Each number is 128 + 24 x the weight over its row's rms, rounded and kept within 0 to 255. Layers, rows and columns count from 0. Numbers have three digits each. The size before them is the row's rms in percent of the matrix's.

# layer 3 attention output (transposed), 256x192, rms 0.138, rows 246-255, columns 96-191
118:104140081125088152126107130114145050145099140110129085137145083124144131126186130089134117122137147136160115134168153081179137159165090143116121131082150116133133124128148137119100104150129128107146140156156123149122150150141116141147163094084160127106110150110141089142117125143161147097
113:131115098135127159081123126131132153149116128134140146137108100116149100099148138174160120093114122121119120123116137106121063161110112149120161114145175124143112138149106127116105124155123125127171153141106113152135109164131152120182154109165142141123141158069092160117145110155147136173
109:092142132097174099100106140128104145157106129150146130171137170138114139136174135129119127125118142119140138105144084160122115129150114113115129152171111111145121093120073104132108099167105094136193145180120182119120150119111094115092117140127107115099098134105142109119124099147116113098
114:123119152142130181146144131133126094136167137129171151121167103168118108117121153137140166158146138140167097109128140132147143116116154139154157148150068177119148090094064164101162147133115100084095090113116123140108109153103086097121122173147131145120164130139151058145105151142158121132
098:163086124086127115148096145128105123128059098134113127163150146095123145125118131123146111182167189084114097098141152119104096115086105132102152159139091126152127126142123131151123131146135144128139107138106096189137159117101143156174128142144120152130135131125114134137126129110110137114
119:144109147100123120126108123191144120121091127129063092119116141126142148142103078146104105115148145128145134134150096143127111144123044181128085099136143166133125135090156157114075140110173152110094121118116149135164139108107113144178173149130131112135125102168115136114114112092130115108
122:112120125160158122166114140080145055145130153135178125176105148110117155151121109152150177136135115132151137120107160141113167158115111160116148121132135124160138123101176160097130100142110146119168142103094154136109119121094097145148069104082161161129193124121123139125172105134131124144
112:115126136117121155136128129121165176141151128161093119124144136175109185139104142147156039138108125145107128102118101132124130137144141115133107104094101160134113160140130159114124151152099141122133137106147118142120107106131142113139132117128131089143145116139145149105167090149130108109
104:087150126150128136131137194129125108123143118153121113128109127109166105144104088151130154116149165175150127092129193110152120123141144149167123111148133102104119103149159101122125122115148164089097125151120081089112118116127134166129137120095137135147159145096142103098130153155077118113
105:122112125109081116073115100143137135165142157129128109094149144109138093109132163124146101112188135087178105128151153141127144148133127107119148117112137110132131110159136133150113146106122141115130137073104090123187135129113098110104131167142126170142106115100137136088093138107101206158
# layer 3 attention value, 256x192, rms 0.146, rows 247-255, columns 96-191
119:135130180130185154129128143128170151139115138119168122110158171111117096159133149143145139159105147086099136172112142101142099118167137085086128130168119111109116141127114124119128166167125152144118133117122137151089160183148200130127156153158124111122115110114157146102122087118116144108
109:115134157126133127109138116155129130104132112159138129091134144160128181075141127099156121163139123128108135137130093130090090131111137119102159094142104167096127097131122097095177139120129125180096139107130173140120162086090164118145146123144126106131098119076161146084107120131162166120
114:142114093114122153120148125088141154099103154136105100127117132170108134144140158122094134126097117125156141120165120134122099104109141128155134097085125154109132126157102121138152143078116136110099112165135178116119145117120128102154124144161146126105089192149156085152145080164148137128
107:117121162119108072124115129135113121129144163155129136144116114104097131109106129135107115141164088130167133143107160118127110153133125112119151101132143143119151140155087107184145104113162126119112094135119133131117118119083136125143133123118153061121113097134131127114083129139072127165
126:093141132127145152141106118125107134168119114189084124170087150103089111140109132105131104125129163143170158103115178111163147064179127152147132060141118124112149166126157121142129128166138075183127096095137174086118155131149090112123120126130111132150146101122103102139111168132112132108
125:123110138150106126143147166140178089066146087161114134106105147126101108150139179093132135104106124120093108133159164161115156107136155153141115142137156079163144127139120147131129165112132166144163126156113162173155177121135122156154138073123138135127137108102123129135130129124111123115
113:133079162159113137115117163190109130169139129140094082128132157103136170127135115131114116082100135099125092109130146138102146157142116127161099118130148121123091133091171098131154131172136128123111158118115105119145125115128107137142094099141089133106199155155105141102141150125131088113
112:109109106140081123109098121121109156130136143119111122110099110164118108119076109154146149145156144143152146181120112147154152142078112113112137139122101130132124127147135129121109113167177144113100134163162138099174094123136136109164154091111159162106133151172108123118141110105108148096
114:147172128124116115173100156105094129158112111124141122131189086142137153107118115116114152152148082104131158158155151094090108128109108152082081099104156094123124114127148136156126116152111137122099133073161115127114142135123122111130101172156083123117144116135124143158084116107132127108
# layer 3 MLP up, 576x192, rms 0.181, rows 0-24, columns 96-191
104:092098111150124143159157129128152141136134122143182108097172145106097139093114119076118131136127138132136095090159129091162120184104111092126129146107159130132072129150126090137183168146094136117112136114144126153127161142120124150107082119146123089083149141123121098160091130136141123134
097:101111115068107109112125113094130101161143115136188117120082151110139136099105117122117151141107131122156120162086133122098158123071140104115105141152139140152149116099117132124128139072118093179156160086120120153094149136133085135094118100145127119132115146133141084116143121161132109145
105:147118153123136079140105109112126113111114125140146129134128161157136186186083116151108100153138123129162131130121116123119149130114151083090122114135135151125114164151135131127187129090124131112184143124182121115127127128139134127140113150069154135147157129071136135140104088130087138130
100:152102129116124099077147138155087163170081130160132165148163109159118131113136119109124154118175159181167077086123121116132190156138101118089132142144139116137157118129087139139117135101144149123111154139134127168120144126140153142128147124126102146103090067160118134138193138102134122093
095:137082133165152114152123114151176081109126116126152124094134131116125149122126097136146133087152110130121170134070192142140156134085148132124121115159120112135155122076171139131103160144118135135147122138124119133120148094061129138137094137061133135127144118106146111099125119130122112140
092:097114113138102105165160121154158136145133126131130124145112132095135082132177090128115146115174121163126133124173115111122192130144128118114160125101135148109107114177119111096092130173154101112149127157166097124131165123135105120082178142122118073135135102100147102111110123159163109106
093:115131125134106085147114124166147161110186142105087146096108092107132157127107150152150079155142137134132137119159103101101151126105122127088130114120119151106145148159119120150105120126167157141122125125118105154163131150116116111089172141077095136141119125142134136170159119092171145185
101:089079072176113118115139118113135163107139063122123133126126130168145131101128104203111119136100139147100108111139077106122120118159143121183101137135089153151156135080153166106114147165167119097163130105139144149143114138121145131141144150140108086123105142132149108156089117125117108112
099:132132063092157156105114121136086137147101142167160118142104139126100118142077141156143062112137151121090124121103100133106118109120142123148182112157143123139122154183097143092098146140119102167150138157121147136112130113131100086093092120133116163077110162131107088105139112118109118141
100:112075097136137109132174117144112140134094141086150120144167118081135067142149131083111094154121139154152148133120132153134105131123093123135096128117113115146110116117106146118122104121184161143120143152128163083130146121094088151113082137126160131158097092146072090143159133164135151172
088:101124157145146110138167129129133128182152092137155128138122096105140167150131105154106108150127125096100113104126111168105116092167114111113117092130079107153118124087110151106178131146103118082134136166171148123141139080094100127149149111094123116148116112140158111120115133137162166157
106:128109140098164143118121092118093181177119094095127107171126095131142114117130122140132126134193156125112127105135149131141095140116098119120080123100149172119147150133093176169135116095123100098150128138131125149136133160191132116136133119152146143133147171108093174128124159123122136100
103:148107154115141131112145118115157142143146140137135134098122132147149131113097101117120171127143131167141152115169080072109100173160147100157094171159104140145108170101151074123153117106125104129145158126089152122122104144159100145111120110121160140157090109150118167098120164115095089105
096:172088109130120138059111137107032133097119148110131141115201090149150102136131143143086122117113117135125146127140113129120086132149116150083145140155144117143139143153154098122122160113128130133098159140076166136093122158172144132121138134127126098158119163128098166152181112131085165106
096:152140128094105139131104116082138152121117156168136138132126157087134147133118151134111159126123174156124125078073145138104122123104117117155101179129115120111134094097138127086121143160120123179162104137124136121138061135151121130135106139117150111112131144155143114116160144127116109122
110:147163141128104126115124131113124073104105120112131162132147093105139102151082117117106076122162172106160123148149090110150134132141134096164154139078155126125133141155121132141130164141111132133147107119136147104114173149088088141145109164109122174114133130098117104108152141131125149172
096:163141145136138102132145121111157117171151168115094143143131139151097108144141118108125153154143139117103142148143128131122134111044120160148168136134135118146130097132088098143110130176116117151121141155141103123113083158115117121148145108101177171144134136108136115134135140154111112152
106:143103163119088150117111149147123148154090109141103183160148137149111142118150157129138134059152148138148164125084106104114138110107108132132142134146083121124122107131102118129178148127103118122128135171116078094140096092132128149133107118121139060136096096131124146115130208148134064137
114:126139135144101101121095111124125131121118135152148107141117074161162152136094156193099096117106104145140097142120114140094106127102121106124145107120098149159184161133145128131125114133135124160117144124127121191104139108106132110107141167141134130079090157159114125155114143143145094091
099:158126112095107117138123146132099138180134111185150099112104120130150109145179147127117126110159125171092113115108103121126153150176085119105117107160158142131097115139134105177094170109114160145157170139117137104121145104150147097110147133105119138116134118098113157125113121164124106104
113:133079117161105100137110111119085101120092149113183163124091108115141171085088151113093152147113128124120161134147107082134123147117146158099113178189130150140156084112140156145153140133149122109120105134116142105119140163124131143067063110139141131159072144156167137110101153110119110128
097:165137151111153127137155129138113133116072111115063136138108083140131130138092110127163084135144141124135095103133132135132139143131121137133134115095108117124110156127138126176109123080165096138134120125135122100083063115124172086116090109092129071147121125133104094114115098126106124115
094:110131120134122118122135110164127153126094136178146181136108130091132101119139110130125125083088106136119171126122109094143124143118128101160117126136129148154179121148116138113142125104138139159120161139124114134118076138147140100144121145140081104091133095176151124131106105148169100140
100:162141154115055121117115178138131160150156149127156146074116095127162125148192087104130093109143146108116134140172126081127151098129154124163135102175116145115155134105170119128063165074105136135104160124102112128152172091126167107132168139097166133157119092120113159123107129130105153151
110:169095132108113132087122141105136133139108159136148102133111120112141119107124106127118118123123136139120110133133104124117134144138128140117075117119119096161137147163138117151102130131127125124120135126149145130114148091098134120106122156108111134133103138133057085125162157113086117104
# layer 3 MLP down (transposed), 576x192, rms 0.174, rows 0-23, columns 96-191
098:095104152133168115144106151088137128148149104138119094124142119117121111136155121096159150149154126088135131128151157115141155111163176091140119129167171117076084083125086169125125170118156134143165124116134101094112132115155107142095119110139089132125097133165133153144090153107142123174
106:111193127145147117132177167145071105135111137099159137128141152115143113155107116096127102104180146145124127097137135123173107182203147123115149112112139128113085107091123102107121166123126114147124143145121146108137093080121126073133151139110135129156134135134117107099118122106146126129
098:134115101128122123106123133125161130114188108099102114152116113137115137133130135140101108116118120146142158162102141115138136110187132144090145140125142126108136093142081148092132094133132138079182166176142142101125148095152116113161128127129104134148143166108114090122145133121092112159
092:149118105117097169104160105153107084128135098150134142088122157144150079143127129137119130120094116133075157115136122124125134130130116129203147072120134137120169151117111139130126121153142124154172127148121098108083152137139135100165110147152177147110141115140132113166147119117090175165
083:139132185121067178153091105062105157130106091143095108154148115160157117122131112100135172146164137073140118164131150102121156162114117115083120183107097149146132151146157103172124131139120125158097148116104121142140143152089136130133128095128149110106153119132121114103140081126123075143
097:119128126144143102157133129153128100108115159201155142114144146117181120148143108145110138078145094121158162129081165166145098098108164150103117127122187111144136139111151157157103073101102120139101138093086162119123103096108133168142120120105115126150134164091110117131095106136127156121
098:118143107124098109141134122175134106106125124139145148123160109129104152102109152132136121149147134131093141119109219093106110103154144107120145084135138097120134141140140134116174105155081124149155090136148142153130139159130159173146118107132113103097131120124129134107109140129150083098
098:156103118147144138136127138148170127110115123100146149143097119119137114164123158089124103123177111131153119157143120107119097156130104136112135110114169137127124145104112142108151158127144103143123133142104117136108120143153072144147154141183103091157120115102108149082121103158108063105
104:141134114116155186123114128160144123136163121140178136139082145110128116136127136139106132080156166164133139132057104081123101112110104125132120154130106139078140124116117155131123155154128103137168112159118133160105092117128196109121142096127132121146135127117114142134100156078077143139
095:112156117137126117116164106094092100170141094127148120152143114118116142102110146089127130141116136164125113096095113148103167153112127118123101157089113127111096203084131084112132128113118136093141081132183130143111092142112163136094134143126153125124133126113140134099111115160153086151
085:137146123151145170102146172102115108155109142115117165099132113105116103126081132090102117127153180141143176095153125131123125135124145137151183158116146150114179106151135152163112125127146119131110055113120161154133142142110149089153149135148124131118083103169146129130087139124135142146
108:120126120109120164115129124125143100143148151091118157172106137109131152130132194097152151070106186146141123122137087132123142167159150073156098133111155112114126148142082127103138117113052136090139116144144101098116098112116143100130129142150141106137121109129152100105104105101119128183
094:151147154150168113154144114094151144153091125122135133163134092139133131117096116157100104156158137159124140173168120116111113079148135109165116128192113141163123111097157092151152104124129092154106131130111181142131162151119119150127151128110107148120108138139075160102146113127129125130
103:123112128132118103145140107126085152174113092146150119134138167111112190166102110126132093099074147131137085128124110156155118113126141147097134148082154129141090133136123092161124116107121135121085142137063148098126141127105126144110145109122148091117139114159109116153132143124111127095
099:136118121142098151112130112096148121130134138107122113115158158083102134135123135143140120092093120114122088104105147162100163118179161106158136142147125161157116096091135126115155142095131175117150102094160110175127125125111150125164129130161122109155102166151150151141105134093144106196
103:102138185106103119122146120169115120137138157150106160147139110126115125136141119089139144124109120107146101123123126127137167125122107158141110116079142093090107146142144143092107132120129100136153155110124116129121157152098128151100126139164111128093139110156192112135130117095112119139
098:097140132074153137139128083119141126135129127129092148169128142172126125132110125110142138092135122133121155141135101142154117118106116172124135127154072105120132106113118135141161126148146115125109148102128090113179118137116140102122150077164113143153136109162113105140096120111058118161
099:130116147149117150141113154084097156126138134130098087113120154107103165121202182138139129101136160101134130155139129095131153114188105137150126141164155197135114161097134134139157106140136094165077160132125131161131157129138103112134149101142130125110154114154122159114126155122162135183
115:130181106141114118173170135135139117145110100137135085147145122086190131094083109133092101111108116130139115122130084117087146118124120088147132086079112114147181157108121144103105148085143119149116112108126128132143120113115097122153119133121142131099143138133127128164128134121116140078
102:124101123146161117113099105149125111110193142201138150128103164095126190140098117105136138134118151115127172137134126080141082170094112150099129138085155122125094148100136104140127098127127153105147112113114103117142145072102152134148079104127168114098126106134146153140145134145137155141
102:113100105140078128181127145121109117212155167073126126137136141133096135119144116139139161127092170105161146174155122127122177138145134110149169112105135194129148126150088146113140102090141104143101160119133137123135142143134112142129120139146147093127169128112138067099175135119141073161
102:130113123134179082173120107105133134135137118138139089110130147125149097114110104112165096151135113129150139142072153146086124120134129141121197138143120126090147104124096119123119145115127129143123155164101150096142107159127137152119114151152140116108115131117111099112113153129150133092
103:121117153086135178119103148122139140075125159118160154162113099151133106117119125117142084123148111165081126085113139129089111176127099100131139085128113127128162147126152120076107151128135142161110124099097115135138130127117144129166122098164134129170113160131122111085128099162124115151
098:131167117102188138117138151139134140153107141103109130153186105144092094128125145101129115158127132117118047153134116153134162132101115124117065112101134163123098165125144169133114158086114097160119130101134066105130137157121193155116136118175143139128123098117165145116108123177120173120